Each number is 50 + 12 x the weight over the matrix's rms, rounded and kept within 0 to 99. Layers, rows and columns count from 0.

# layer 5 MLP down (transposed), 768x192, rms 0.22, rows 691-727, columns 0-95
47 51 38 46 36 26 49 42 38 42 46 36 52 43 41 69 38 36 44 55 61 33 30 33 43 52 59 47 55 43 39 50 78 51 47 53 38 60 43 52 62 55 52 50 46 48 34 34 46 35 61 67 56 67 46 58 44 57 58 44 62 42 62 66 62 47 64 52 27 33 72 65 45 43 45 64 54 33 44 67 40 80 30 52 46 72 49 48 42 29 66 51 58 91 54 35
41 31 55 51 49 00 36 64 50 56 56 36 54 50 50 44 66 43 68 62 25 60 59 36 57 59 58 71 46 52 43 66 47 68 43 42 57 42 42 43 56 55 53 74 60 38 44 21 61 34 46 53 47 28 71 40 28 42 66 67 57 60 44 77 69 52 57 51 35 34 22 58 35 45 37 45 72 61 36 53 53 51 35 50 35 26 44 37 47 49 53 34 45 54 70 67
43 41 59 43 66 39 45 46 57 56 58 38 46 41 64 31 45 62 69 24 38 45 51 51 40 40 35 68 62 64 63 53 51 54 52 41 42 32 53 57 67 48 57 26 41 59 31 56 36 40 33 54 61 55 38 42 51 52 61 52 70 32 44 72 30 51 39 59 48 33 49 46 45 49 54 46 37 62 53 50 65 47 28 72 35 65 33 40 58 66 46 58 29 48 54 70
62 32 56 48 77 61 55 45 50 56 51 80 50 58 47 48 70 51 34 46 52 20 60 51 52 52 55 56 56 47 65 45 28 44 47 51 38 53 45 49 51 60 57 47 39 52 40 35 44 24 35 49 55 72 63 57 44 56 32 55 69 51 57 35 46 22 37 54 58 52 42 65 64 61 59 47 42 29 55 48 59 58 36 55 41 52 30 73 34 48 55 58 73 35 52 29
65 48 32 45 49 59 54 65 60 48 56 43 54 63 42 58 60 48 67 50 45 38 38 58 48 37 33 69 54 30 63 46 30 62 58 48 52 59 53 28 41 54 62 52 48 41 60 54 67 48 42 65 44 61 39 44 54 50 55 63 41 42 57 46 47 80 67 50 62 54 40 54 56 33 42 31 62 44 41 62 52 56 61 59 33 62 47 62 62 34 47 53 41 55 66 52
46 55 36 48 47 48 50 59 40 53 54 39 56 57 54 50 65 37 67 52 44 45 47 47 53 41 46 50 46 60 42 55 35 55 58 55 59 32 58 69 36 70 43 18 35 58 41 47 29 63 58 44 42 60 44 61 63 52 47 60 65 55 59 74 22 57 49 63 30 59 50 33 56 55 35 40 61 43 34 39 49 67 64 55 37 48 66 64 56 36 45 43 29 26 45 49
53 28 52 34 56 64 49 44 70 66 34 72 28 78 60 65 48 70 32 39 34 63 68 49 70 60 63 42 50 44 61 42 24 54 46 35 51 48 21 24 58 35 64 32 59 72 34 39 59 62 51 42 54 66 68 68 67 40 44 66 55 31 59 34 53 56 61 40 55 33 41 54 49 52 39 48 56 46 34 67 38 45 77 51 52 43 56 60 55 64 51 62 26 38 22 63
40 37 35 34 54 32 66 31 59 58 34 42 41 41 55 49 56 51 49 38 55 56 33 50 57 54 50 46 50 38 54 58 48 65 56 59 42 45 41 58 33 47 48 61 57 45 35 43 53 27 45 53 50 47 22 70 46 63 63 62 45 64 44 36 61 57 62 63 61 54 56 51 56 57 73 38 46 52 54 38 48 57 44 44 61 42 61 45 59 51 42 47 56 36 36 46
35 65 52 52 68 55 53 53 42 64 62 48 62 39 64 62 53 58 46 44 61 40 54 39 58 60 66 66 18 44 52 55 52 58 44 49 63 62 60 59 58 51 58 48 38 59 43 48 64 37 71 55 67 49 49 51 32 66 39 51 41 72 55 65 55 42 57 50 37 46 36 41 50 57 32 57 50 55 42 37 51 33 42 37 63 36 48 44 48 38 50 45 44 56 59 55
53 62 66 64 48 43 58 46 47 47 51 53 55 30 54 57 59 40 68 54 58 51 43 76 43 47 33 49 30 52 54 25 35 63 41 48 29 52 64 27 37 47 65 44 44 25 28 34 32 49 36 54 69 79 68 66 48 58 59 49 58 49 45 32 38 69 63 47 68 51 20 65 58 54 37 47 25 30 64 51 40 45 60 45 52 63 52 50 46 55 60 53 60 48 40 50
59 29 37 63 65 51 39 52 56 58 48 61 29 48 41 50 53 46 28 50 47 42 57 68 53 39 44 42 49 69 70 43 61 53 70 78 62 51 50 38 30 42 33 62 45 31 48 43 40 55 35 36 60 53 48 57 61 39 43 49 53 51 49 50 37 44 43 65 65 65 15 40 71 44 46 62 43 42 40 33 75 28 68 58 47 44 57 59 50 42 52 54 45 54 34 30
58 42 36 72 46 57 44 29 29 49 71 58 35 54 72 52 51 41 40 56 52 56 69 39 56 62 26 51 44 50 59 73 47 59 35 53 25 45 38 52 43 38 58 31 42 73 47 69 36 68 33 68 42 25 32 64 37 49 19 45 46 41 44 67 42 57 58 46 47 42 43 59 55 34 44 54 63 57 61 57 39 54 40 43 50 33 67 62 75 46 58 60 39 67 76 51
44 49 64 49 49 39 32 70 45 47 51 42 46 49 28 68 35 40 54 72 54 63 79 61 55 51 49 49 52 26 38 39 44 55 53 40 34 61 35 51 57 58 56 49 52 39 24 46 40 76 56 53 48 26 59 49 40 57 43 62 62 55 75 43 46 29 18 36 53 43 53 40 59 49 49 50 58 16 54 54 31 41 41 44 36 59 44 51 38 35 47 45 60 40 45 54
49 51 44 60 34 34 56 68 47 47 55 41 62 60 37 52 42 57 47 50 74 60 55 50 51 45 51 54 50 42 63 62 39 39 47 49 47 49 60 58 52 38 47 40 67 46 51 41 25 43 50 39 48 41 44 48 65 47 43 44 52 63 57 50 38 67 52 31 52 49 33 43 51 55 60 51 42 60 43 41 51 23 57 56 63 41 49 38 54 63 71 54 51 43 43 74
58 67 33 41 47 59 47 54 56 55 42 49 57 36 45 51 55 53 47 62 62 53 68 45 48 58 45 52 33 59 43 58 45 44 32 58 41 52 40 41 59 49 25 57 54 50 52 46 61 36 39 50 66 36 53 34 65 58 36 32 59 61 37 44 53 57 60 30 46 66 61 48 46 49 30 37 62 49 54 41 50 45 33 74 51 54 45 70 53 49 43 67 68 54 56 61
59 59 59 35 64 66 52 36 44 58 37 46 31 52 57 48 45 24 61 51 49 37 39 68 39 58 40 44 53 56 41 47 38 42 69 69 41 72 51 39 39 70 22 76 64 71 51 41 47 62 44 73 44 42 39 47 59 58 63 43 48 41 52 44 62 49 65 58 47 57 46 53 67 83 62 37 28 68 66 50 55 35 55 37 61 44 37 31 38 43 61 62 43 49 58 59
39 46 26 61 55 40 55 41 46 43 47 62 60 67 41 34 63 50 37 48 60 59 41 48 71 76 43 28 48 36 62 49 48 49 70 47 43 59 60 58 44 52 54 66 36 71 39 56 49 53 41 46 42 64 62 44 54 51 46 64 49 63 40 53 54 61 38 55 29 35 41 54 48 60 51 55 46 31 42 52 44 46 49 50 43 69 63 57 52 65 38 42 55 36 46 48
50 44 64 50 70 52 39 49 58 47 48 53 62 29 48 53 43 51 51 53 68 56 81 40 54 49 46 46 55 42 54 53 40 37 48 51 71 52 46 58 38 49 59 63 59 49 64 64 37 60 42 53 49 52 44 53 63 43 54 53 47 51 58 61 33 62 39 56 50 52 50 33 40 37 58 25 48 35 56 41 46 67 48 52 61 43 53 39 37 58 62 40 41 50 48 53
25 70 44 45 50 58 62 64 79 49 32 21 53 30 70 48 59 29 55 45 60 62 56 43 38 57 45 49 26 52 59 65 74 61 39 43 13 45 45 43 48 60 67 54 67 52 41 42 47 53 56 46 32 38 35 47 59 65 48 43 47 22 58 53 49 42 50 56 60 57 61 40 51 53 21 58 63 44 53 57 54 45 68 67 65 49 42 46 44 69 29 66 46 68 44 57
64 53 53 55 60 42 40 39 60 65 45 51 52 35 76 62 22 49 53 56 64 33 61 73 40 52 55 46 48 39 69 51 41 55 32 44 46 30 43 59 27 44 40 53 73 67 42 47 44 48 79 49 57 61 50 51 72 45 82 58 29 29 69 56 31 43 31 31 16 43 60 48 50 52 39 48 41 59 79 50 54 49 34 47 46 47 62 67 48 54 53 31 62 50 37 70
74 66 21 48 55 51 55 57 50 53 40 66 42 41 68 56 46 48 42 43 43 42 45 43 38 43 53 48 40 52 32 41 55 46 66 74 40 52 41 44 47 50 50 59 55 40 67 65 66 61 48 48 43 60 27 41 48 77 62 47 56 45 54 64 46 35 59 54 29 70 48 66 38 65 39 44 75 55 66 48 49 69 58 38 49 24 43 71 46 55 34 59 31 67 32 33
44 58 49 49 38 32 53 47 64 32 51 36 61 32 46 25 62 47 53 47 54 47 42 64 41 55 53 67 35 53 28 36 43 42 59 62 58 43 45 46 50 52 51 45 41 51 52 19 29 51 59 48 50 40 46 41 78 71 46 42 79 62 49 38 56 27 40 41 30 53 50 87 45 73 44 54 21 56 37 47 43 51 52 61 61 67 54 53 37 47 39 51 29 48 45 44
57 51 49 51 50 27 60 53 62 54 39 47 42 50 53 44 46 68 44 32 48 45 39 36 52 64 43 26 21 66 49 36 57 31 62 50 52 53 39 47 35 37 42 69 37 56 33 37 41 48 39 51 60 31 66 50 42 54 59 17 75 78 63 67 66 50 43 47 60 56 49 29 41 40 45 40 45 22 56 57 43 38 56 53 41 40 63 37 26 55 53 47 57 26 36 53
42 42 41 34 55 66 63 37 57 59 48 56 70 30 28 41 36 72 42 58 62 76 33 57 30 54 65 33 56 56 67 82 40 33 13 53 52 48 51 48 53 52 51 62 65 43 54 59 66 55 58 66 41 48 87 38 60 64 38 61 51 46 42 59 60 31 57 49 55 63 35 53 62 29 33 63 57 54 54 74 54 57 75 63 17 55 29 33 36 48 55 41 54 50 51 74
58 58 45 57 54 56 56 54 48 39 58 35 50 79 47 51 51 56 53 66 64 40 56 17 44 52 26 61 99 42 42 63 60 37 58 54 47 55 48 53 44 60 45 65 43 50 55 72 45 46 45 51 57 54 32 64 36 50 67 26 40 45 71 44 59 37 73 66 53 44 66 36 46 41 70 57 39 22 39 41 43 50 44 57 59 47 37 33 50 39 60 45 15 54 70 69
31 58 38 55 54 41 54 48 17 56 58 42 50 27 59 47 49 60 46 51 65 52 42 58 64 69 55 55 51 39 62 42 40 39 45 26 30 68 66 72 40 41 35 55 46 13 33 36 39 33 30 55 63 55 54 57 61 46 48 55 57 47 27 52 79 34 55 31 43 39 44 67 51 67 43 59 53 33 40 44 15 51 58 51 40 57 58 39 38 75 65 28 64 42 50 34
67 55 34 46 49 66 52 36 50 52 38 25 56 55 34 25 45 67 59 54 39 38 67 50 46 45 51 75 67 43 73 54 46 50 30 55 59 49 43 46 66 62 54 49 35 25 51 52 52 54 51 58 58 48 35 36 86 50 39 64 37 64 68 60 56 43 32 42 55 65 34 58 54 65 40 55 54 47 54 58 35 50 54 80 50 23 51 61 34 48 61 53 61 45 63 62
43 46 09 33 46 38 58 29 42 56 55 44 56 46 51 33 53 46 50 38 48 26 45 53 41 42 66 46 54 56 34 71 53 46 45 52 48 40 54 45 60 36 64 56 31 42 54 76 59 40 60 37 61 80 35 33 48 62 59 45 55 66 37 57 75 55 75 70 51 80 51 41 45 49 69 51 43 39 67 45 76 58 65 45 51 65 50 39 55 63 27 44 39 55 61 32
45 43 51 24 52 40 47 56 51 34 35 60 56 69 58 48 46 28 43 32 61 27 48 56 45 59 46 56 32 57 43 42 49 36 76 57 44 70 63 51 41 40 52 54 58 50 57 62 33 64 24 54 33 62 46 50 32 33 46 29 55 56 34 67 31 41 66 41 66 52 61 44 51 58 49 65 61 56 29 54 43 58 51 43 60 37 56 48 56 71 45 64 11 74 53 55
46 39 34 86 42 51 61 68 58 45 37 43 42 51 42 47 51 43 52 51 39 66 44 71 52 55 47 53 57 86 52 45 46 41 57 56 35 71 57 55 34 63 38 47 57 30 36 41 34 44 52 37 66 42 48 42 62 44 44 39 48 49 79 69 67 55 55 39 44 43 50 45 58 46 34 54 63 18 49 25 52 41 67 69 54 58 37 51 55 50 43 47 69 62 46 55
45 68 53 34 28 43 54 53 51 61 69 66 56 47 75 58 40 48 70 48 69 43 71 75 30 61 48 54 51 50 59 45 21 26 52 43 56 34 45 44 47 47 31 78 39 34 41 64 69 59 46 49 56 72 47 44 30 46 54 62 55 33 26 51 81 24 34 47 59 60 52 36 64 48 53 37 29 51 86 81 62 35 58 38 57 18 51 33 45 37 49 55 59 48 83 47
66 51 52 33 44 51 38 46 39 53 41 55 37 58 63 47 64 61 60 05 35 39 43 72 42 49 40 56 55 49 34 46 57 37 46 52 51 56 61 43 32 46 41 65 77 18 54 51 74 55 56 54 55 57 60 58 43 24 48 50 52 59 33 65 52 57 56 50 35 48 55 39 52 52 51 37 29 40 70 45 56 68 31 41 60 51 49 35 60 56 44 24 55 51 58 60
34 54 61 54 39 55 50 56 45 36 61 38 42 56 62 45 54 24 59 82 71 44 31 61 33 46 49 41 63 56 42 56 55 54 34 59 58 37 61 45 47 73 66 53 62 51 36 50 59 26 54 58 50 35 32 61 23 39 66 58 49 42 61 26 37 56 40 33 55 59 69 57 55 60 49 60 59 61 40 59 63 37 76 46 31 43 59 53 49 53 33 33 62 51 58 49
70 48 44 40 54 54 46 42 43 58 39 51 35 42 50 31 65 66 73 43 51 51 61 24 42 42 54 57 38 59 60 53 57 53 17 35 51 63 47 49 53 40 20 82 51 52 59 54 49 41 57 46 38 72 46 36 24 33 84 33 51 52 49 63 43 52 50 56 60 44 43 49 36 35 52 59 60 51 53 39 53 41 33 65 35 46 31 34 39 60 43 50 39 33 68 61
64 38 58 56 35 34 46 53 55 59 55 33 54 78 62 53 35 61 64 68 35 42 52 58 58 78 32 58 42 55 56 53 58 45 42 50 29 58 60 43 58 34 46 64 65 49 41 40 43 43 56 56 48 42 51 34 43 40 26 72 57 60 66 50 30 48 42 44 40 40 61 56 40 22 59 40 72 43 28 68 50 40 63 38 52 55 53 66 53 63 63 50 53 48 43 49
33 49 28 42 26 82 52 48 33 46 44 58 33 48 47 53 43 58 62 59 59 02 42 42 42 58 29 27 48 67 47 64 34 44 67 37 49 73 48 64 31 47 42 54 40 60 46 60 75 43 58 50 52 49 41 60 57 51 61 36 62 55 28 60 59 53 52 51 46 41 81 56 46 56 48 41 44 49 43 64 56 50 53 35 66 46 58 32 29 38 58 55 47 36 53 43
49 45 44 64 61 37 40 32 40 50 59 50 28 41 59 49 63 41 62 39 35 54 48 39 57 43 73 42 43 75 61 65 64 41 48 67 37 37 51 57 28 46 87 71 52 51 50 63 43 54 35 58 51 58 60 44 66 61 52 62 38 52 47 38 50 60 71 64 39 29 53 48 48 46 45 38 46 63 57 45 45 42 50 47 68 44 56 59 86 72 59 40 53 55 46 58
# layer 5 MLP up, 768x192, rms 0.217, rows 692-727, columns 0-95
61 73 61 56 46 34 65 66 49 41 39 85 60 44 44 37 38 58 64 59 64 32 67 61 39 58 59 57 40 44 41 56 48 67 41 39 56 39 38 48 50 47 74 48 43 39 47 30 38 42 62 57 64 55 47 35 36 61 44 63 64 55 49 27 39 66 35 46 61 57 45 50 37 48 53 64 65 50 52 47 68 56 47 74 54 50 61 38 58 48 38 51 44 58 51 31
47 57 48 55 45 50 54 56 43 46 52 46 55 43 37 62 62 39 53 57 57 35 33 47 56 43 45 39 34 35 44 47 49 42 31 36 37 58 40 44 58 58 41 33 62 75 39 44 63 60 58 54 46 42 31 32 49 71 36 49 42 61 30 40 40 46 50 43 49 39 55 69 45 56 37 74 69 45 40 39 59 66 54 33 58 32 57 51 29 48 58 70 39 42 66 63
49 46 52 54 47 58 53 38 48 53 60 60 67 31 47 28 48 32 58 19 71 52 54 47 53 35 49 51 60 52 60 61 40 33 37 34 41 48 42 55 56 28 62 36 45 46 44 62 40 35 28 35 65 39 53 39 45 39 31 56 53 51 57 40 46 48 39 37 42 48 60 71 51 56 57 65 49 25 64 50 57 39 30 58 35 43 55 72 46 49 53 52 51 37 71 57
31 37 25 54 43 47 37 49 59 60 38 67 53 62 59 59 58 61 39 33 37 50 40 58 62 65 36 48 39 43 46 49 49 57 66 48 46 59 46 39 53 17 55 54 59 65 69 51 30 57 49 61 42 48 56 58 49 58 61 58 53 61 37 46 50 53 41 38 46 70 40 41 68 48 70 58 50 28 65 52 51 46 50 54 29 48 38 61 33 54 40 39 58 76 30 49
58 47 53 48 51 47 20 64 60 38 66 45 50 48 55 39 52 52 47 38 66 62 72 47 32 63 37 50 68 52 63 43 37 26 56 56 53 49 74 61 55 44 28 28 54 52 42 31 56 52 37 57 63 45 37 68 55 45 39 45 56 39 60 63 70 21 50 43 42 48 66 51 59 52 51 44 45 44 39 71 53 71 48 45 46 43 55 49 33 55 54 61 57 43 49 41
52 34 35 64 49 54 37 66 53 44 78 48 49 64 39 42 68 39 78 65 37 45 33 47 15 62 69 33 33 27 63 48 59 65 68 36 62 60 57 45 47 51 36 51 34 57 44 67 55 48 54 46 61 60 68 59 40 53 64 51 44 36 24 41 60 47 51 48 37 47 35 45 46 48 32 39 50 35 32 53 42 55 62 40 53 42 58 52 46 62 96 40 49 54 43 43
32 44 61 46 44 52 46 63 41 74 28 46 60 55 67 27 62 50 52 46 49 46 39 34 50 40 40 57 48 43 62 27 53 55 37 26 48 68 44 34 35 55 61 44 59 37 47 45 55 70 57 42 61 63 47 37 66 55 48 35 58 42 55 52 54 50 47 62 51 48 49 36 71 56 38 44 46 66 47 47 54 65 46 54 34 51 60 70 72 50 47 54 59 45 55 63
53 57 46 39 48 56 30 46 54 51 52 60 51 38 61 54 51 51 74 38 62 36 61 46 61 28 53 54 46 46 57 57 55 66 47 43 68 48 55 65 44 18 53 52 60 42 75 32 46 40 65 43 41 41 48 52 58 35 48 56 52 63 13 64 56 20 54 33 46 56 38 46 48 77 33 50 39 64 36 47 63 58 54 56 71 51 33 40 56 76 37 52 61 40 40 41
52 50 69 60 38 45 45 33 41 24 24 45 39 50 44 18 76 32 48 54 53 27 53 42 59 51 45 59 30 55 20 46 39 46 45 51 49 64 36 49 62 50 74 44 19 47 54 61 36 45 17 60 39 64 36 35 51 32 60 61 45 45 45 45 55 69 54 60 40 50 46 48 60 55 51 48 66 44 50 43 61 77 31 58 57 38 54 59 42 67 62 30 52 46 51 32
55 56 52 32 41 72 36 54 54 39 52 36 29 47 31 63 39 51 48 51 48 34 54 65 52 61 58 29 34 52 51 58 53 72 53 43 59 67 56 65 56 61 57 39 36 32 63 32 45 46 37 32 58 48 49 63 44 56 52 44 50 46 73 55 50 51 42 61 63 37 59 55 60 67 60 36 27 46 49 51 62 49 31 44 51 56 60 52 45 39 54 20 35 72 45 57
56 32 65 40 47 37 43 51 61 45 41 51 49 58 66 48 55 47 68 57 60 37 56 36 27 41 45 68 40 30 25 52 37 49 29 50 47 65 31 53 40 68 62 53 22 53 25 43 49 62 66 46 59 64 39 32 57 55 54 68 58 80 38 51 60 48 72 48 47 48 55 63 49 29 55 30 22 47 43 39 46 35 65 48 48 47 48 65 57 61 44 50 46 57 63 39
41 50 32 57 63 57 41 38 47 47 37 42 36 64 30 52 54 47 20 85 65 40 59 61 54 41 71 58 38 58 49 71 37 56 75 46 53 54 23 64 22 37 60 49 39 65 43 27 52 63 69 48 44 42 44 42 73 62 53 59 71 36 71 38 43 31 64 60 65 51 62 59 61 49 60 40 62 35 74 62 60 49 28 51 35 50 48 53 53 50 49 34 60 38 72 31
55 53 48 67 72 48 54 49 53 57 42 51 33 38 36 34 55 57 51 63 45 52 61 47 72 48 38 54 36 35 55 57 40 76 50 55 34 59 52 26 66 52 47 57 44 56 53 58 50 61 58 34 30 50 59 69 28 54 60 62 51 45 38 85 58 39 29 44 33 48 44 49 39 42 48 43 52 52 46 69 58 56 47 54 43 51 55 51 59 54 43 56 39 52 42 41
24 22 49 39 61 52 50 62 44 44 50 52 28 26 38 45 56 52 33 55 68 60 42 41 64 53 40 50 38 46 63 34 38 47 36 55 39 59 73 36 66 56 44 28 52 45 56 46 48 46 42 58 31 58 58 42 60 54 62 70 43 25 56 56 64 61 61 28 59 45 71 37 42 34 53 42 38 32 51 50 41 76 50 49 22 72 57 75 30 49 58 66 52 61 71 56
33 66 47 52 47 41 42 32 57 57 42 49 38 74 52 45 41 51 49 31 56 58 43 39 49 16 69 59 37 59 44 23 48 60 67 47 67 36 46 53 45 48 47 47 46 39 49 33 19 49 45 54 38 33 67 61 37 58 29 72 70 49 40 46 41 34 46 74 66 73 47 37 53 37 50 52 46 54 48 44 62 48 62 50 39 54 49 32 35 51 34 52 52 52 53 46
55 60 50 38 69 46 41 55 51 59 42 54 51 50 41 35 22 58 39 31 47 64 46 44 62 74 49 56 42 41 64 53 51 42 52 61 62 31 43 62 47 57 54 31 57 28 53 41 43 59 29 83 34 54 49 70 60 42 46 45 54 53 45 24 49 20 53 51 64 56 58 39 51 67 53 42 60 51 54 67 52 38 64 42 49 52 48 55 42 50 47 72 47 50 50 53
37 65 34 40 43 47 50 69 42 41 45 51 43 68 58 41 54 70 32 57 53 48 44 55 67 45 62 41 55 53 49 40 52 62 35 56 55 59 43 62 39 52 41 37 29 68 33 45 69 41 41 60 39 42 46 29 46 46 47 44 57 42 56 49 52 61 41 44 32 38 50 63 60 46 32 55 75 52 38 57 54 21 53 22 42 50 43 63 62 44 49 41 43 44 55 62
64 64 28 83 50 56 49 61 38 62 41 68 29 62 39 36 53 45 48 43 60 48 43 68 76 55 19 43 69 37 37 48 50 41 44 39 67 25 38 47 24 50 64 44 58 67 52 43 59 52 26 22 55 44 42 55 51 43 55 65 66 44 31 48 38 34 34 50 27 51 51 35 50 43 68 28 37 59 42 64 50 40 54 43 13 42 48 43 46 62 72 60 39 46 38 52
66 48 53 49 42 46 46 40 56 65 45 56 37 55 49 69 41 37 48 66 72 51 50 42 58 42 55 55 40 38 46 57 46 25 53 65 61 48 48 43 38 50 48 42 60 43 45 46 50 32 29 49 45 62 44 56 44 90 50 55 41 35 37 51 51 61 42 27 40 38 51 46 63 53 48 55 63 62 58 45 50 66 44 51 46 50 51 77 59 60 48 40 36 33 55 61
62 69 35 59 45 76 41 59 66 49 44 48 64 60 41 30 54 47 49 55 44 33 56 44 54 38 52 50 51 39 67 61 56 55 48 40 53 41 63 56 68 58 56 35 83 43 55 33 44 51 62 54 68 58 40 45 59 74 97 57 46 57 32 71 38 37 31 42 54 54 48 68 45 31 58 61 59 51 45 54 60 55 71 44 54 46 51 44 38 59 56 50 25 53 45 46
35 50 50 66 64 37 47 46 61 67 52 56 36 56 46 58 52 59 77 37 75 51 57 29 70 43 46 41 50 53 49 45 35 44 71 41 47 65 50 63 57 46 74 41 42 50 50 42 35 43 55 65 24 58 60 46 54 54 37 50 47 55 41 50 46 44 49 48 45 46 44 56 37 42 37 33 44 73 33 47 57 54 40 59 62 62 48 45 35 44 51 60 52 56 57 34
58 50 41 47 79 45 56 59 51 57 37 39 56 39 43 30 30 45 70 43 51 42 51 52 56 55 55 37 49 52 66 82 54 40 54 48 62 56 71 38 58 54 60 41 45 21 64 36 39 50 49 49 52 54 37 25 51 41 30 64 57 54 55 52 64 59 50 40 48 67 41 73 26 36 52 59 49 45 37 68 55 50 50 49 52 68 65 62 43 47 40 79 37 31 53 53
47 51 35 49 52 75 30 43 70 46 62 62 51 25 58 67 27 56 45 58 70 38 41 40 58 60 46 44 59 58 45 47 61 61 49 64 57 36 60 64 76 48 56 33 29 10 62 28 42 33 57 50 38 30 53 61 72 37 44 44 37 43 36 76 37 56 48 47 55 45 55 63 26 38 52 55 37 67 66 39 46 68 27 81 62 53 70 56 40 47 45 38 32 41 58 33
56 50 53 52 52 48 46 58 29 55 54 53 45 51 57 59 56 39 36 25 48 76 58 39 66 56 31 45 23 44 41 45 44 66 60 37 49 52 02 22 51 55 45 52 53 40 38 39 53 62 72 29 57 44 47 56 48 59 31 60 61 39 48 49 38 41 34 56 33 37 47 41 64 47 65 63 50 58 57 57 59 45 66 56 33 56 46 36 39 57 37 49 56 77 52 49
57 55 19 44 69 41 47 54 46 22 75 53 28 42 45 55 35 70 39 33 52 50 50 56 55 71 46 42 57 26 59 66 41 47 38 17 53 64 50 71 52 67 45 38 43 46 70 31 35 36 33 33 69 54 52 50 37 26 76 70 47 42 44 57 64 42 44 22 72 53 66 51 52 72 47 62 35 65 43 50 34 49 53 46 39 43 49 47 62 69 74 57 37 60 56 52
44 54 54 59 25 42 38 56 59 52 47 38 59 36 29 35 49 45 66 67 41 44 50 44 60 60 48 27 65 53 45 65 57 53 25 61 65 63 66 53 58 68 26 46 33 36 52 30 49 40 45 50 41 21 49 50 40 27 51 56 58 36 74 37 54 49 66 43 52 46 39 45 60 39 47 37 58 48 56 46 54 44 54 44 35 49 42 46 34 69 61 38 49 34 56 67
51 42 65 69 77 33 37 56 64 35 57 58 37 59 49 61 32 69 68 77 47 65 45 37 47 70 79 56 49 47 74 57 35 21 40 38 40 45 60 58 82 52 51 53 47 45 30 19 61 19 68 52 52 51 36 37 72 72 42 53 71 48 58 43 57 60 71 41 48 43 43 38 61 42 40 23 61 35 35 47 50 64 56 46 64 50 32 54 61 54 37 25 40 42 45 24
27 68 38 41 33 40 50 42 34 46 53 37 59 80 61 46 32 47 55 64 21 31 55 62 64 64 61 56 45 43 45 53 55 49 65 41 48 37 22 31 53 45 69 55 24 38 60 43 59 43 46 56 28 62 46 52 34 72 47 47 38 64 59 59 64 56 39 54 47 60 57 61 56 28 41 56 45 58 48 44 54 60 28 48 46 41 63 37 53 64 35 42 38 53 39 47
52 56 57 70 55 33 31 30 59 46 75 53 35 52 50 53 13 48 49 75 47 38 71 66 39 52 65 60 48 53 62 63 53 68 37 47 46 62 63 41 57 57 55 56 53 46 48 44 34 30 62 47 65 63 37 30 64 62 26 49 48 66 68 44 76 64 26 59 50 60 46 45 43 56 35 39 56 42 21 22 44 37 34 44 47 77 45 57 46 77 58 36 53 80 30 47
48 64 56 46 28 60 50 48 35 57 57 70 58 52 42 69 72 36 50 70 54 39 33 35 51 52 83 52 40 66 64 49 48 64 48 35 40 38 30 53 71 67 53 28 51 52 41 46 39 54 47 46 76 69 28 48 57 55 56 51 46 60 26 55 41 47 59 52 54 56 64 41 76 68 71 36 43 40 59 45 56 62 31 18 64 21 23 63 34 49 50 46 44 63 39 52
23 47 65 48 75 37 39 50 51 50 39 66 51 39 37 26 45 54 51 77 49 73 53 58 66 40 44 40 47 43 49 41 40 59 59 59 35 53 47 58 56 53 39 65 49 41 49 48 45 39 62 48 55 58 25 57 61 35 50 49 48 38 60 40 58 38 81 55 72 46 46 57 53 56 53 59 51 53 37 55 51 39 73 18 34 25 62 37 61 47 25 67 26 31 44 51
31 49 38 40 67 59 51 44 36 44 48 44 41 27 48 50 37 41 62 52 66 51 26 59 75 71 29 46 32 62 41 46 48 73 57 71 61 48 50 56 45 47 43 53 51 64 55 51 64 66 61 45 61 37 66 59 58 41 42 39 33 68 51 33 63 44 47 63 57 41 48 48 58 33 39 56 55 40 53 31 38 60 42 39 48 42 52 44 69 76 59 68 32 51 37 49
33 37 35 59 74 53 56 48 36 43 65 40 41 42 42 50 32 57 35 40 39 42 41 46 57 48 62 36 32 29 71 59 46 70 27 59 38 43 42 59 52 67 56 64 52 60 84 54 50 33 25 63 48 55 50 60 45 42 41 64 33 57 46 48 61 50 47 36 65 26 65 51 34 59 49 59 48 31 57 46 48 63 55 52 45 57 59 49 47 44 12 39 62 64 44 49
25 48 68 69 57 74 39 77 36 53 59 57 60 34 46 52 58 43 43 55 57 35 65 47 43 63 35 72 52 54 34 46 59 33 37 40 45 65 56 57 43 46 49 56 17 37 53 31 45 61 50 45 42 44 40 61 36 58 54 59 35 72 53 44 50 34 41 38 53 56 40 42 44 42 39 62 44 33 47 33 46 60 64 26 34 52 43 61 39 54 46 47 51 44 55 32
48 65 66 59 48 38 48 39 63 52 65 49 47 43 48 25 57 25 44 51 53 56 49 49 70 51 27 46 46 44 56 80 50 50 30 52 65 40 49 45 43 69 51 18 21 67 56 43 58 29 31 58 57 28 53 48 77 51 33 45 50 48 25 44 53 53 39 51 70 38 57 44 52 79 70 42 31 55 58 44 52 55 38 64 69 48 74 28 74 56 57 59 66 18 28 24
37 18 68 66 62 33 55 64 57 51 35 48 65 22 59 77 69 51 42 49 33 57 46 64 43 54 58 37 65 37 32 59 67 55 43 60 45 59 57 39 63 58 55 32 47 71 60 41 58 48 54 45 24 40 29 35 52 51 43 37 40 61 46 63 24 35 29 55 61 61 52 62 47 48 58 65 44 58 41 51 33 39 55 36 41 37 62 39 68 57 38 41 70 43 61 72